{"n_layer": 8, "norm_place": "pre", "init_std_qkv": 0.0384, "decay_shape": "linear", "seq_len": 512}
Each number is 500 + 40 x the weight over its row's rms, rounded and kept within 0 to 999. Layers, rows and columns count from 0. Numbers have three digits each. The size before them is the row's rms in percent of the matrix's.

# layer 2 attention value, 128x128, rms 0.251, rows 123-127, columns 64-127
057:498485533599524477540540554539486504558581492566586471504510448529465483483537523550459478501529523460537440468553398503473462447485500513530552574505551530561518450490508523523537538555505481
059:530494497402528472537458470500552537539473438432560446533454454544444515487438454486552557543478521542507452533454499559452501490508497439442521481536479455459484450540478513522527489598508547
050:590483453535431463509555533464489462554474413500500524517488508535493556539537529494492478513429452501527517445533493631437474514491521498536560516495486415500450508437471514524510516504515469
056:552542513535581477526472491496449453540499449539467478491509487479544490479509471521536474519451433469508543505552500512522470494499541510494501531445483439454497605467495495455531450484515468
062:483508450513515509540479452472468543460519534443507519548485382455507476493527480450529481478495529415474420578534524530477462567545431496521491458502520495485474443508529561503509545568522506
# layer 2 attention output (transposed), 128x128, rms 0.208, rows 123-127, columns 64-127
066:527520491540444479543503487510498475464480510410426449514488459391515507534520498500499459474483461533492508480493494480529535546463496608477467422505517505448531459436538496508502542516478542
068:519431517514462541475484518529396484482478481583492499557454453417500502503507493466444539521513438453539520454510452510452480425483488543469502517452501557504500512508459419483473433480463390
059:532494499497558473446449489421573527467421475522520454502479495484506505555506502570486547501455508536493489546493490462523484461416485498504426530485509504499560435507562403448501412494475505
065:488527482482497488514504413536538486453453496533507498516520501530460453554492506492460490481445477509498447568478458487485549486512564422554493505486561457539532492501500546438509589532457589
067:559540576525446579575542471500457580504517451503457484494526488394437545492504536462471481455527457523446518523489436488451499489494536554475455490482500538505532539497510524534450510454598482
# layer 2 MLP up, 384x128, rms 0.187, rows 0-101, columns 64-127
099:502575527537460455522474514457481517490502457502532484535472480564472467543507518473501475574491546495468524488500558531477462451446505500515550522534535425491549520426498496498457510500489513
097:456516475490475505567507535557517476507527514520511506580517501552558509559552506521493534507489447570514516504508436440488487448600514507464494446470455483485576528399439467470454436443496588
091:482532502560467503541516496403528448481497567498443474497489480500491516600559486493520490487544551542560515538479560488501450513505512519518442471485535445482497500504461450573485588421518449
085:511444445516514489504546473526530555477517488534501513498557508397470562467546560562493559427455402511491517489459487489520514514485505477510459557485460488452523459401455465580440475528535476
098:532433488453481559461533554508483560461499545522482494527499508508521453519477433504450533507513508508426460510533528433385505460525483519488499478531540575467494506574489436476529531537469559
095:539465467548455515483456481460622496459441567526512513519508470534477472504490512541487499441429447520574539544537523490538494467425493512495472497510531474523502505479419483519423550539509501
088:486499593555490538568455480535526524534484524512489512479444464479560486457466479483450492559517535502501550454487488471428440541462551519506453462589471545523451530474505407490528470528454510
102:480447496596479497484465442515470566455518500449466569520548520516498482478532512463482521446456509484498520460436571490485496498551483542540540550479434441529508468525437551496537535494480499
089:458439487512484480500461481515530475536516476536493461483447489467513458456472540450483639469538461519540498441409501481513524489535431520539546559524444500453469525449478461552534469557512432
090:536509459543467459451436444504517517486515529558471483547517534548477488516504522508465489479418510618475516507480444560555471485549503496532477478503555445579513486511503502536526480488524473
102:484465442509481478542571493399484562545483555490460524488541483515502543512424478463415540518457498421511538516481502479495500577505477427501566496549504547503492523508426502456496486536511485
089:516539531518468417444422494486480447461500516561485457521439458579536491470537508476495573466470507563477453468508494458491576464489465496425500401503553514514488503494561500533488534529510465
101:521388462496474510486513508518429544493598536529560486496473540531484529421534492486568485489456439490526452547497507469540438406492490544542464556516557439502482526521449494461461494490530497
091:468542479524447515517531570567535516489549521475501450527543444512520481485489429479454504528437504523489464544467472515512543437546430548515461502499575522558521496514465595544475509492522487
094:487545484438456500591480519542533499544500526523458507487474473560496473503521465508434549474533486458398522464476510488511467495493478569539608538512501456508440533483436460569511488462568550
105:536479513448506547493486515447505495526516448536391502507563451538518460548473461477446557524522502590521468462517515403544427602562517544431499457427464468507486525455485465445566483501465483
091:506473524555526521489551513571549486581502513466473435516548482512521451494552472538481507450508462508515462530525518461489521488536491508438446543431468519548454485523509424558410506525539590
111:515488437493463544549525533510444504486490529472460491526544470490558493522515520605478471599543544456484524446446525512509542442532481503435498493500521467492493537531480474498532537517581462
106:455459488572458549494432450497444497528453522482403506553550519414451499512521448564564496506507479553526554497436541378451534406494542531528490446507491546485512481519560446500556527478484508
094:508460505434572501549490462554545490560497430512446510557485492477490465535529526445449470474510482520443495451505460501548441442561538484493593469536561504531536546546449489514576529567506528
110:505488533444502522546520512444494497478560520520543539600503520479551471489537505473479527457507444598518465473441465537480482425430501503462487506520454497491368503492551506534461483538483480
078:499443535491537492501461525444566548509494558517529518534483412526533490509498479463553490494457511523429447536431510510532499475504568493514533409486566520547451484494504460461568510489447567
109:442491514526439473478441478402472431470480549513463496474527526518486474468486549506481516427483503470411568497526532474498496493509465495473432513401506538512580452526511456568471492506484532
092:504473520439539438520494465492503417469580501578509451466516462570463514500482563528524491511487508522556467441537488559461468570504420517448526451491586525503471546464503520535479525512536506
088:447496519488533505431440542467500484529505517498523517537581523608500459518539508443486464470524532509469543497501439501530450466505553530560509537504419449544481447477506494493524512542512518
103:562501498528542482485473445524463441491524482466445461530554604556496490486517505493482568488561474480518491491532419484576535515491367546500468567497435575500567497475528491494488472507524483
097:523441538454544498568491559566481564501518478512508433527571452559479526437459454508473573526484477546466503543562557498451473478501516472525474572587459409499501538513535493470406502512513545
097:419571465508545521515485466432501498419492476469479596479516487563473450478519593503507525484488504515581540517518516519473393443476571493490510482526525496544462532453422508516563501522487481
087:468493506444495472560491476530536577514550486521551476543529523481507463509521585482473531395457479521522503535614504501504518472540450559476496510447505514485535455492483478522513517512454482
091:443514492479482495524486516569510554483511467533547516466517488476534470495477552487497518501523441481529540511509499577411521415591504459475488479430505459517555525521486543486466447480537466
110:533450470458436474512513477445508471539508561484457456534558470582489445543503636539497477531529529495439606550467482512511517478528478493549490503492449476527489508535521501516528487426459531
105:523624542569463526540498484382458505458521553570495511511499540502444528441531475455474575485429487565476507476457518479506537477429500499452472475555541531444555441467550400457530499525519495
098:497541555508501500452466467572507479496472589529519484560470507523499492518544449475483490455544486559474442551462512492489547485496473564479469471516528539523498651454507468482540542413560490
101:479460510529465530489482485515505517442464508536469529500506492521432552547546540544485520538458530592551544520476492494475429462480483494536494554456582514487555494444485496450477547471502575
110:494456543576491451555519502504531471427528595502512455547509542499524518541506526378539556503430558524526498481560519417508467406478478487528493465442481467545442484499450498527468513491504496
122:499523517496527491449591462475477482531535528479475506520555552426481454532466568502533515541543535450505433490490526453478470495514511463481576508490498552426486525531506552480548494494570488
099:496482525446431555518406460515515484554496506505526484524515473480498413533582545489475544440496455574459584489550530490485475509585549487457407543472558482532461496500560508415489498471466502
091:500554526494514502542526434472400506531529514499443543544520495440470524468557420493514569489527501503411563511567480464455439526514526558473493487521442504606484540517503523514423550506483498
085:476467438502507501553487530459469527523559559488480509513467544485467521592500473566514525508488508464503457510463472489466529548518423526447430608450518538538523507417542535512433482474481498
084:373468559511488472474523445482466553492472535534574455485456503542479443433523516498542465452498460521442460513522477517459468538535459500558449509501529549505528531482440456481450515498478521
082:447465450484542490509486390484447549549498450491511482532557499510513500442522474542499529463495476524553489501456465524533452488466531531492468472560490509503571491506524488440451501475568539
092:451553439444492497465418492515487498510461531447540509477542533544539489497542449473529533487489504524570470472500519473485415478524543548453520420418494539497483558511460609471504569563502487
114:513549542605488500520509536544529486497525529451507497506418442439582412426560500480462502547505531382483505440482484513496489500472515570520503575535509516445480518499459567491524480541477529
085:493538519459514505544547498544592515560500438496467510491500526561459451476512485506442515493476496530432447527550469595487485565548451536551488570482492517533396523457423522431526471471511479
102:481447525467478456492526496481493572529480537497453525512530520477502519510503501462446516515404524524580449540523427519478504536487544502503553449478466533464475458513506583497537434491529512
102:435421484461540482554521453536543512411544578548437521549463556485441510533532551527474436497479488508569509448425452525570539507476469527489488491486518473490522506498458532505579489495471481
100:547497523494507506494549512443502439493465529499527442492542599511484473450522597570456549491543488585517585459407519444524542540510531482461419438457538495499469514495473438455517426432504493
096:498514497494517498558509454488476549468463477484518478468521495459549467488410546410437512577476490515512501541459500518407448462520495561454493445492460557505499524542529496539420482504478554
087:463479396506563488563554480505465486596450459535488458522541500510499557554598540482528469506503488594446396450507545491497506466569507546497513487481494473542488493458483492474538556549537438
093:477510501501579469530534509512503483435531535536612508502525492517432456539532490421442488489543451471483523498580458460514589535496496502471501486527496553510566508470575547481477526492497543
092:503527475462503505542509545490481490555482506525492490521516580455592517504476460486511526511528491491531488591417496523466500465471447503534520509505474517514546495494551452480587524521527546
126:522539445512427495489496488449473452528443536514520439486456482573538546479478558441500556530589519455497497448415491507517459501484524535464486498606586509481493512504499572545478486489462454
089:543434557446523488529462556463504498483513524476500548502441578507474433504501539455512549523465615479500483510545430500471438544514524538430472488558549457498400557461528485480513477575406554
100:516507487579543492466494527496503472505437492452465472492528436484465469475497487499504518535491499519467528511444592496502542454562508464519498502478531468471518519436486448477419488477480518
101:517445476498575500502379506498526477473507481528453547528474453495515441539526478508468511553547548452490462422429550525455524519533397549411499553513512484458548543514479525534518536511535493
102:490497433513558454553536447470445537511532479501492534528550495438477462527485549503552450489526494478585513490545499477509420502459509550493490489575510436424498531477550477471450533533462485
107:491513496531457520478509520498513518440602484470507519530516448494516503494509428471538574497508495468438491507519500516442572462470503564559465470553488521507564518557453485534419528555512484
097:476455539580595526454511523430556498464506444499441498475563462516525525467527492537530533511487484477472524427481551559550519494461481532488479498439527429549486478426458502532459496501501496
091:511554511480516531512481561533572518515477532527521477458522434497464480481469499418466483524394404541441559464490515512457508475468508507526517504439558466565457497452460564478495563537516465
123:467473440492531476488501460495561528470502532561557501535563533445568463477470611470423538450423475591525485425466529559471477507525445501527428588491483472497439509489502486458463502532527450
100:523533510500502426478508494469529508529452505508495530503515451485501486459482432501472539494481501423402470540444527500561602509538475499530490428462478501452483509453509479518510508509505465
090:505511558546546408472517447486478445514454497506541499529486467535530461557479543501513500435518502547491443496488499540534507529582485472449464355542459458494491517446559453518506531513538535
111:538553414516456501464532446525506516545503507501463533452543472511465556504497493427514453468427507472470480539523501488482465430534428550507461534576422487438533448529495479604563511489504471
121:529403504459470467532426537486466571509487489444475492493478521493491514493478403498489550503489494542497491548449582455470565486480510527393494437500488490499472488526503476455511540460485536
086:529448504575513465465473543505483460548449561503480424439497514497346535510542556542514564451528477552520523510575489437461533524514511490533503499494427553512439530520484564542473529475491485
095:447538464496412507529476423486527555616552445492451495521554431478487526514536482474548563443479498466482475532548530523487549478506514495454423537462541524529552457531535473562436494415578507
103:526431546497510534510471482472456520481474506480534563559496541546545452516461515529503522414436493544540576439504398518473574454494492551515482478523526503453552482445572524499489425445518499
113:467502509499450516518482559524524515536439515519473436457542508517528491458510597474486539512540484493454566587457523422496527494444464531576452516421483509562527541506538542493432556422509470
094:554483501562502471499472524510476572514518513544489593559510521501379508474471521557478535540509541521530417467476527499503546481544511557580432528408496446476551541528545483433600537483501485
117:436530522516568522580485458503465455560463505492498474533492592461450474450535501486501492494467448480547514475482572506534516572523479491483518505525451416428487485573525535530454554538468490
107:505477449474530505511444453512526442497466508474563503460502546449430483465485472445503562467460525515575497546552574548512534507508461558436430476504526506476494555500468490491462575524548533
091:538450514482534501487463427591490462506467441522517457492561472473518495550498459488593483551475586491529499536513437423467442482543459442539444452532444456491498513529532464514578484495524589
092:474527532511376476551488537518473528503477492472476527550546469547522507461517523452447432594489527550544508511531494512483473561497481464571546458459423427531478435499563579502556481452482526
105:511521493480527547470476545509581529438537549505475459485530497539453478502485548538551507501478448452476550454536521527496502544480449474491423504416490558499438462489503448574518512389468460
099:501436506500537479558507422431581522468568472465491573502546487512545496561483506420576521543499484567490480577456513525503435461516483527447492423508522539496492545509514510429562520452525471
092:500526493504548420475558473536518461529487485492560438502462525454523527476560556532512509559383497503523555524401500474498470437445515450566469493510468442555459464491437518460506484535517506
094:458500417508482534542430510507511463514485510516498488583455487467418481525487423538517506497460544530475534508520601505449525492488474517528483529512473468497517493505514449587482527545401467
091:503499468453496468555509450502525559530448474504536479504479459463436521481525473478409537471499499501448488562483469544538519420542518548484477501450541493511455529552505496452474535544542528
100:473538469466492484515532552596457520566501536489471469445554464481461517514487407489516467368519502397494513547448425457516489500512539479498511485504452564417554546521548514518522545540556514
087:558442491575476479505452478529548435485462541560457474525467455547489607557483513482538424503468504469454516484565498527489479438493491462603501525542461476466507620484434524465486441494489448
092:539556461539481551494589496463496522515526513508417511485547520526502536505499489534449507462449530485505453465533478556405505508468546479400558508501525537518544564486583503424521479424540506
106:472489592510466466595486488397513528488477513516531470531578513475435490505460480433486498499441535498455474464511485473440455532521491554465476518510515498458483514503413593474473492444603529
095:485566469546571472528441451483460523482516492516510467518523467540481514438499564526490567519463465492528502507433492516456498492489532519573489508496553529449528468423428520516547598502519454
098:559523559504532459538573469465519585562508473557452520528564495478408518495443442482458415496549481506510456468498452548497448459494488540495512475488580542536526462400511458487511531495552487
093:488512449431498562516472431478506464517471479518472514500468495530473513489551507575536479585545562537522527504494512501478502480515490550528492558537544507518444502533513443513459481507517495
122:571429534469505496579561433477499412416510555514466581581466532428528507493480460495567506472495501489500475520490536501488530463425471551433441557493518543464566473529496550545499567517454482
090:488516521482516464533590480558473536491507549488515447506452457456488471461524519483486509452517494485489534464519478427540546525583451520484537533542513532487482514481538594447481507470521514
094:525496433471411494517478494506483472568512516530445434517528488558511465433543477533509465529500536518504515534513495575544495454517562486517459457523492439469538473555493544469497572459528531
105:483439452525540583572471494497476483463571446522472510515509545519490514530550579514508525512471435615553480523459537455497499446485582539653419498507479473495499483452485514536489542480526469
094:541485454515564425497401492396485532524518502485425487496479538502497563566546565502436508466466506553486469539520476410459443523552459567496471451501452518457532523528508494533434452533510478
086:500559467524509526486384476495537434485522496562544516526466543459494468493476483525430545479566477427539498528566511442436514446514554510483482546521488527494502523518504452455496470561425460
095:485557423440513496541502526481484463482535531516484450528555519561443545441499513472467495487521460490501540523549491554494498495563542454501507500531553561547433580486445498459434501544507508
093:518563492541521587520482446423481449487513493519486475585451544447439525504501515434516561495490469541452492516523531607487467463452463515486526473534502508542537467432480518552479512485454556
098:540391614522506421435556400547549477501558475533490527527503524484420471458579477477517487487482499494482490489511518542446544528544476508479528554499489451461437540487502480513494562503507489
118:495512454562530469473537561551477506485523516460444533536491458473533579463486504546565567458489554534425468568507481435493429467536521494555578486518471503487584544555534514465454496542443514
111:552553486536528565545522463535493587512438494443485569539490541521447514467414596468507459473470513420478459492528508467472499543400479558544484498455466484507467498497479508466480475543477521
087:447476568509505568516460472422491497508489452552468508445580436500456600482473510501458539562464548534553508481525478436509462549540502487557474506414508540543485437432409508430483545504489485
103:402496428540513509474501457530520547512566561523523504506485524481465481492492551602482467497535505481509501535560576558451572522490485505519486518482436507483534531524517466437538455482546516
101:555451550509532519472453417551481547524537525557516477511483541533463449519427464521501463456512490475450463471490577500475465519554492496423475515518525449532462521499538445473487512464515500
103:517543557472482527455508524497466523550546523536510443452628493505445559430545513546487538478412547505451499480508516506487553577466513541480513530509543491441515541427506484450491529496504493
109:458547544544512486538503490565504441457523582471483519510482487475444492500499489491485431445383502534419476461515507469422527508577495541473456486488512527506477593440496550507418479432505538
100:545493527617510478514572495555478426468532488574474538443554528468485471530433487487482487467488448574461529481468458493434452522508452471581469516621445542502523503548491408559519533501510505
# layer 2 MLP down (transposed), 384x128, rms 0.165, rows 0-101, columns 64-127
093:523567539461532533475491496498460499497529509548431519509543478496500454488498506474477464520529415500505477443518481499506530471484481502538477491493454582417553502552473541440480463517555497
105:514533474590483457530462451579504537464500482436440406519436430500447428512494459509466538502514432450430556457581470534518525527513496518458497423544488506464479489511487538534532467485494520
098:509488433502492509432475478534501466475481562525516488535487454506538544452468535535487481514476533521563580566412464450471557552534500571543472461511493554575455450450518482470515437460402491
102:436523561526518481529511462549509449492492482413511507538499550559494418492452530492504456489472525442553487521479472419584512575494477464507507457521484464559467461472533499452551502474484496
075:510559543559535476457419490469530483489503496490526602496502511605422525543577440523504505535421425493455512520498507510546505477501485561482477428482481539487524505525516533545459485452525616
103:530511544503492507559527471487496531523486522469496486459485481478535493472508512511522539515483486585503488542526525488507529498532424460524436540511546540590487498492506530563540525481573433
083:516506536537516497508484495525419513477511484567415437444470488520465517529470513494545442531560509451484530513505505577534505515558555490514535449439544485374464514575470526557544446456427538
097:572486500411516446473496557519541453480518490462558569499522508529531468456569468578522518471517464505478431550503469488558535521492546476484425459495469446460450598563529479482517495439434464
089:555530518533530592496581445494483508480444499449457476530475425501520566502544541486474468466429495436509490453489517479495486467525517583535530454493545589516552486535574512498436449470443502
097:471512455482485526488393530516406431529503577508559472524536522541517528478473521481493457457463502587479537514489527548570428504549553485472468506550457434551582512548523503501491507518546507
105:523499555556504513530393477495488525465442418522561519441526572494561500517538587498443430517469492486538521514488520501533514551445526511514511568459480512544467512520467488464500492460552421
099:515453465509416527523467496515499470471465473458469484469521483424588498407550553494500493461447481427473450480485490550487549489510498440490504465517459471455531498534488498525495510462457459
097:495568490467477531504527456486479515576515549502534494514549489517493510461561501492501526491533439533513439479516526550523583552564569442541471530567513453533540503500515427481519469524513413
105:479479549466555501481568518431468469518490526520476557521497472516472514479549444447525476487518532552523491508503434524467490588454460505515475479468545482503527509515522516579607524515544543
103:495587551524455474535490519516479459473498540477379468508457520501544541542531450565534524497498482469573480553479545495481492463465507459474521492538493481477541449490534487538400524542469491
112:487505547490444503456434490484544466542461463521517479513330487473486446520516464511482565559533492534498473509511442514458502497516512547570546535557497488488454522442538515521594443470563500
095:526538465473538610482443486475505500497523420555568495447444540549552452497502437526565528488470466545545455422516469505438480522467561516478445449521554508447549488436511519498450521485493532
108:496520473552422519522497525495459520490465484477532491509535433497517501546510566486581532531560547522493538543468484555459503486458561547540461489447409538461516469483491533494476510527552470
110:497528440571498484515486479531523469598468495499517486590592517488485511504503490481484488520511561515441463528544483543520574451528526448536413472487481523470435498551515504530523428539493445
100:542479519510442474501532551438568552488467436473458464444494497504494498524492515563496516427456495476495494604475514555487555550466464492474434484453482559490476507540472471534484526527486514
094:497515502542567488477533466511475522511494458460473492429536495478475423556540435565503499523545537482478514460465532439533540512494572480534526540444587493434568504439429548469546488462509506
085:477534446472473495532539461500531511536503448592438542487461497553562537425487563548537556465467489485519538515545461488474526490489533468416531540549507518539523476549467492511535541415513550
100:581487507571408457472520399526491516505528452500599416484435467516582552505486553526584460493510521495469533444523454466512458519483473540540503498504508566483502541523460498547428460503453512
092:563460502518467501513479500547513458494560545444498535420539491474509416548454520458455540451519464503509588488507539510533488512571468524577458503483429530475501520559550506546545487568533467
092:495482480557507529557536509510486436492495525488535510485498562481486434463494527479549441493556514501554531455492503491482517588478413533505489590491505415489546484456452530477436527516453466
097:420582507474503509551467446499509510462441509505523545497451531523508510499502519542488463542499501500550461487519514470505459454538536545524430479419559463450593496515531578475540462433496459
107:539536487540427558520514520526524440481557481473401502560546476506588513522531487469516545529521472515517597496517532483463485516473486552483454503532447544448471496554502564508505380489558451
100:495460408523536455487517571553445448465484460506517463486521477514526529532398454526499490500523527544486489519497571471503540509539490531543554487464517484461518426509545473513458470518602501
106:535473509513502597552526452539464567455468525465454474516503488588468517490524549508452517453559573463487516482470552467499509500433507508533458524537496572494549574442521524437443526494493553
093:477576433455519461532442516461459524507545448520525591545489429433425524444455563506472431555446515547515476477524512508525478554455515477498547546491545492525459527438513478467524481542502471
101:518493591542459480447463507458480448476539486549516517483420559415527517533590537452514452488472522469536530488534563484568500533549459508549468484529539527439568468524445537555495498470481486
099:472522463465498508414490523548488516473473512465581436525503491478572536504562432536431533529512460552501488462563541506548494506496506435584543523588531528500555516501519500491538552537477504
105:523526530462510470558474462524556553482475498523427491555514446478552416527548438500561463500496449525534504502462433509579447477475474490493533490461519489444498463532513582508488478413565589
098:511546431415462489526530513513489528549503481500465530458610489517508578557477431579520504487450454479504474515499513556504562508562440500529475505486489502547458386516483465524469558489492466
094:457485457501536519504425486478495502563584531525438495455527471495551501591521539559459452442480497452449465554456554513617519577538485441476468477500523548498525536559479516458562529480517482
117:488510480435545465542589546500486508552510452407481420507518534506517450519441505539527512507479455560539453506518506528480469487515444464431486428558479490433464542482475524472579414431511555
100:493518492479459425432531544461459576525450514532459598489429473587529535478510524471521500485483472541543495549566483443500514486471493369447534557504510573510469508484526503491505552445500518
110:507472511510558464494436509511575497499510502478378396495525443472548577477508487552479470404470487623533498501498505453538523503587486482500509494465522516506492475571494485524464492469525565
097:521518480516492466480524478502471477453486510545521505413474496482473499531564514541439500536380473454573493543540463465514525515509456483519518459541505452503529452464505435566520481513575466
091:489506508543545480480438476585504586438508485497444476481543574499464488501454472516510435496465496515429560468489417479493489510582535529455439496488578485439455473475485527532492507454538513
087:528544495546455475539482495471547490486460491506522480543403530466483532510507528500538479465531519437453479559541507509530450502435491553473457452543534489481440493475460536559460471488446475
104:510467496535496544536452510557541482529545427505505516483468409476511530479555525464489487501522521496467510541552507509536492547525468488532565526510497441573521562442382506507482603529450490
107:574455514615551503493511483480498485492484511487543496451466503518533498489491509529400540542524522486542513496482546500459535526543535553448436538504516436552463530480444538507543529476431503
072:513544499515532528525452524472477457528519498503522494552476541455541508540462485538518434547482509497544554516507529449465517488482578457563539485502562485426580494603538514482590526507457525
103:551499545502532452468461450531506547456495439472493433508423520434490522533569488500513541472490465442475477511526502441459485504494508476448557500446491487595528470469484525532455538487518451
094:500560490484507468535500561493477509534506461512538464452398453538519511489470460526525543564526468562437517508494447506509535467509537538492489470536503578463381470562556589503473434478460407
104:406507555480499493458473474510474491518510495431527470498577452483528509523475563483418520554481473486495574527552479563466512514521482555542498523564475596485486512457468455485446456506442503
100:522505514476492416510503525547445537413412585514487486515508443468529550508575525564476512503478525519473498467464505441417464516500513526503526466459528504490410451481465444485479536542497560
095:514489525526489581549500490435567450525490503430464481464524530543559441547485465493500560525538439418484486481481499524494477491581571488529477428450490504499512480516480472461555537509486542
084:549502481569492501471522478510474572439447512450450475528516507461573439527444466586510498523564517429520519455456495491508538512448501512586561504477545504488499444501483536529459492562490560
092:548482516393535519461474501465493583530443548487506496504519524498512486513506440482490502445565475477541534489420538514488485494550460488489455607466468526566486491507477427520505413530481591
106:477433524504460606513512523618474485476512489480554499526446501570581451521524500484516543512527443504541491571508411504479530496509480529518468539492432425547479557426513516466517426491521512
085:476494433498444516509512534494549479536509510426494462493497448482530500504611491502560489501500492485565512517490537511465567511493532496433462572517408490452427531547532533510507426531479489
084:469494468509513458539513462521519630456567537439486558493508547509523607563469531489562550479536558475486508510511471519518499562431491578510535471449504475499521555496516545504462481488501504
096:488476477481468450524499446465504541531520376469550536459481498495432465495487514498531511454496489464564522473531444494500474524538502545493519490465555486567487549485485537527452506459440474
095:513530485440521500426537542530535456554479543493523493506500471487484456478528465518387488531558456523529564472522488489444528431511454573509459522507481539503469518530528500544436517458482400
104:455514501527458455547438577540477505491566504486540490450571518584510511555519588476529482450615551504512512494490430574482500544470588458512533520551502490560456512485484465553491547465442480
098:505496502505507560535534452523468507513529502539478495448522516518469603520484467542527456457447439507579528511517473505448530556484491554536531490519403450500446502558432489494551417519557458
096:452487494522536500455500511477506529457463451482456560460498500537479556508517454577464474526540458459477549503492472553595443569449467499496518441531461487518515543479578401560541425548519543
109:527506406474484504475464484539520544534505515509482476541582534485474469514506541505430502494386480522503475569472507528537527497510500389525522595499521497484481554479445465529491459480531449
104:484474558537575580518474480459484476440504496498539541525560542489498451509503482484562495470530486503491451522437520446527488515478485495555403498524467554521515505489492472497565478476496505
104:472508558536549517526545580511497473468503539462465502553575521523525496526484528477545485515552571540524478502467491563483518538512472456471541507499474446551550511456497431461523497515526524
108:527530521503575426556504534477485569480433501429566482582435444505520500488531504458443509494508565527484519493502501446567505506500526498486532520444479539518466521459475468495534472492463452
117:495438565485499451452486485399464542478526511463458547486499519503470510458540426493600469514489543519489501528530484492506534379424527481507433501532494461462442521560510543459433488567495490
106:454556480583531510507506498469518493478510580554458536515514554563592472505465541453509471441476513479519465514540500516532458508506529526505501448483540556528524497554504516471459543490563514
088:476544515524477470543522429483482551514485511487491540555473496467473460527465499444547446606537504522520469541411576536466436550479474497496559497448483520495453615553494443454524507563558496
114:472516475516517551614524470450470452492509555523485522514382542497547501448469477555530463477485517501508454477490555458576549512484464512520557588540498493517527519493511505516446471479514500
113:533508483429507458483495522475488509556523525515440491514488527466483463564544506551461511533495557540485574470583496415509496454479546490502533469440514439409516544487578552526459511487544479
112:510505506499524504528428431457597474488455501527541489477457443573510541514463478424462468468494463546484503559562477416499494476563452499572540525419501545530534531440515525488572527478523466
109:481490479444493496536484527466500434556536521551521532545499469513516455503434553548530485515506498408476537498518461468466515473481557439499390529494526480425451495477562548453528522528470452
078:538434485507489556489526563511502549491532425501488498503554498518559538522462539486482500553448492537482505474508484473561533540494431472516561540515414471507492442424544468512477429466471457
099:573456390445482546532435422546510508522512502514437501415513497554469540481459494572614485528513514540507502511487486539560466548509474504498533460511571481473500487441518544577518396523470496
096:488562538472494512554506512490551467590540539527497474535481421462532419540531519476434512575518465518500534504418471552508550372443539476479485534454543481529475551504559554497517493517515547
084:491489530519510475481511467468511493487515517479555550509456482391575471499491433433506466478510481535513442556458455490480496491471515617489572423512522478522547507522539448522468468503535498
094:471564539475575430512507535526480549562486505515460500480414508441555446528440404525487546490484498498531497506478499487473485449497508493505553529470477549494520556543557480517429466525451542
089:493443510453482577482467458525534478537464534527516469516497500506500491514410518454467495482549525532483450447501513550510506547541496538539433498529525467455554539491471591485515479459451495
104:495378487475489481496591455439535514502495483510488557482544486543537509444510450493494462510557535506510512505466436479528482519544456496444443478565461526564454557430510551533532551458517516
101:504514514476499488560503500548549553522473458532547497402399515557485536519507498486518488495487449455531538450447493492457431548469510436526503457492445515463525540555525516454563563455514561
099:431449498480541543456443506535507507476527507586460484488459485524474483575434504476538513484512527475502543448481539566521515499447484523458530533411489470419456531553555507495498526498601567
094:541540563423486529571468532478523586436480510520556477427548515547520456480476506452440554536548511487492520470508496480475460547519500587505454513434534492441516430454485484467490486491430548
106:545465409488548557511433523533484445452529476575493460445486537534466467416460477445472484488533506458455495523504485455455496467531470534538522530486471550568448494465512437471482495568511557
110:546522512499523481500466531563486631425478503518536492498449420503522516526517522477507515450495469549594513488474500541534529492534453525476521539489461508482478550475450540445499468553480452
106:497515478454487538528422519407522416500518432491505472550475524465559518468438452513492445488439515448513493515479452492568483463512540509538439486420478466558532495464515431491506513442459484
096:513563501476465509532491591554494544421505570475539533440526516461518526562570513421475438513498507517579548452543503468473460508457465574461464516533434498507564488530513461532483476519473479
088:480523516521523463414524498440504492482474475458488546516367541484504497466438516482561522462449516486484498538461524505561546482502530532466482472526449465469500402470480524547465500383509471
119:507549509550481570511513541470484568436477453532514474500473474500567523509516556520502494502484529464511448457452479482495436520434491592487507559433536485522502502540447477489478559531448450
102:480480472497442509542552511430519488502563519515519584441515606494507562516458450518471479494483475440535422477560583436465491447484487513458453537518509537468439448530483493499498485533522438
101:512501455523483501549498437496445398465546488586508524516439431539494524548556527483487473459536524502487521463536484544503531519448493508537464513421561512482535430567504512461470515583526363
107:575490496547608525486490475521513457507520470515493483478528523410540536541500444436522554484450528426461550535456523515482422483495545490459450514487523510459522572478492518496459499466523518
093:473480439450511499536458567519471549449477507546509487493459569451488515569467500521545367515470520541550536467551475494489500472518434507538501539528463526560437532481494532587486496487493474
096:501484499445509445514495500564508457507544503597479516560527492434485508474478514513534492373440472499522515507497476548532486510469504464525519477487419439553510568496566536508476514462500474
103:493540435528478511490499477475483505522470465499490456545512525539518459543463514533452550485571439531506566437471503472519513434484461558456547553457515509498501535522517528398502475452527497
097:514480541482532455484535536520530508500481549512429496556455453502541522540567465418506569456506465525528561525474526573475530435469462525553507470529490442547506590508501549496455497492499512
096:410529492531500517547532503483499453538481577525550455490465546498472528543490523466586491466495456501541587480503463506479456521423484514502454471529496483449461542536442584495461459496531547
114:546484495507517467470552514503527518557580427592495470508536504539577564556505491479498510476527492409548484483542458491427462508511541445468520539495490516543451568531591497499494491506486503
099:485476540548421497508587412493549450547467534474540495530429508468467469555527477453424538525486482509550495499550470519497537469496493532512548552514485550495513433567479517602545491523454496
093:573435546485486548565513487512459489495507481521538528491530529456507561550493450447490554490564549487512501601529499542542495445528444536528558538484524520437438523486504564455480452543526533
104:480558408517530538510476444466578450427518523459551487547546492504471489550514496483528442442548486446486506470483535517530384560532534476452495501547404447586463456502432485473514444494550492
096:446450546513513513527466503491518471566427427485494540408472492493477514504488476454447472539515490488552488486495448528544526477509505498499557463530529462426431575505465544549546492472543542
108:500526508486510507521481560515539570479521498509471492467550546441495411567471413489473484520520495526511429422491495500461417514532450534449531607472542539498539499500375419442590482511500450
095:530577488504441481443502469553488479521510518509490507528504501455534543504514427570489511515538464515541496519574530542551465509484478413462488524507502520500445515516516491524555546495443444
096:474450455479541488523534550651506575489531481462511459483507384539552541483482422488526582516537516449482481507499542471467457561479489479404559547458517497438483560468553531531548531512470572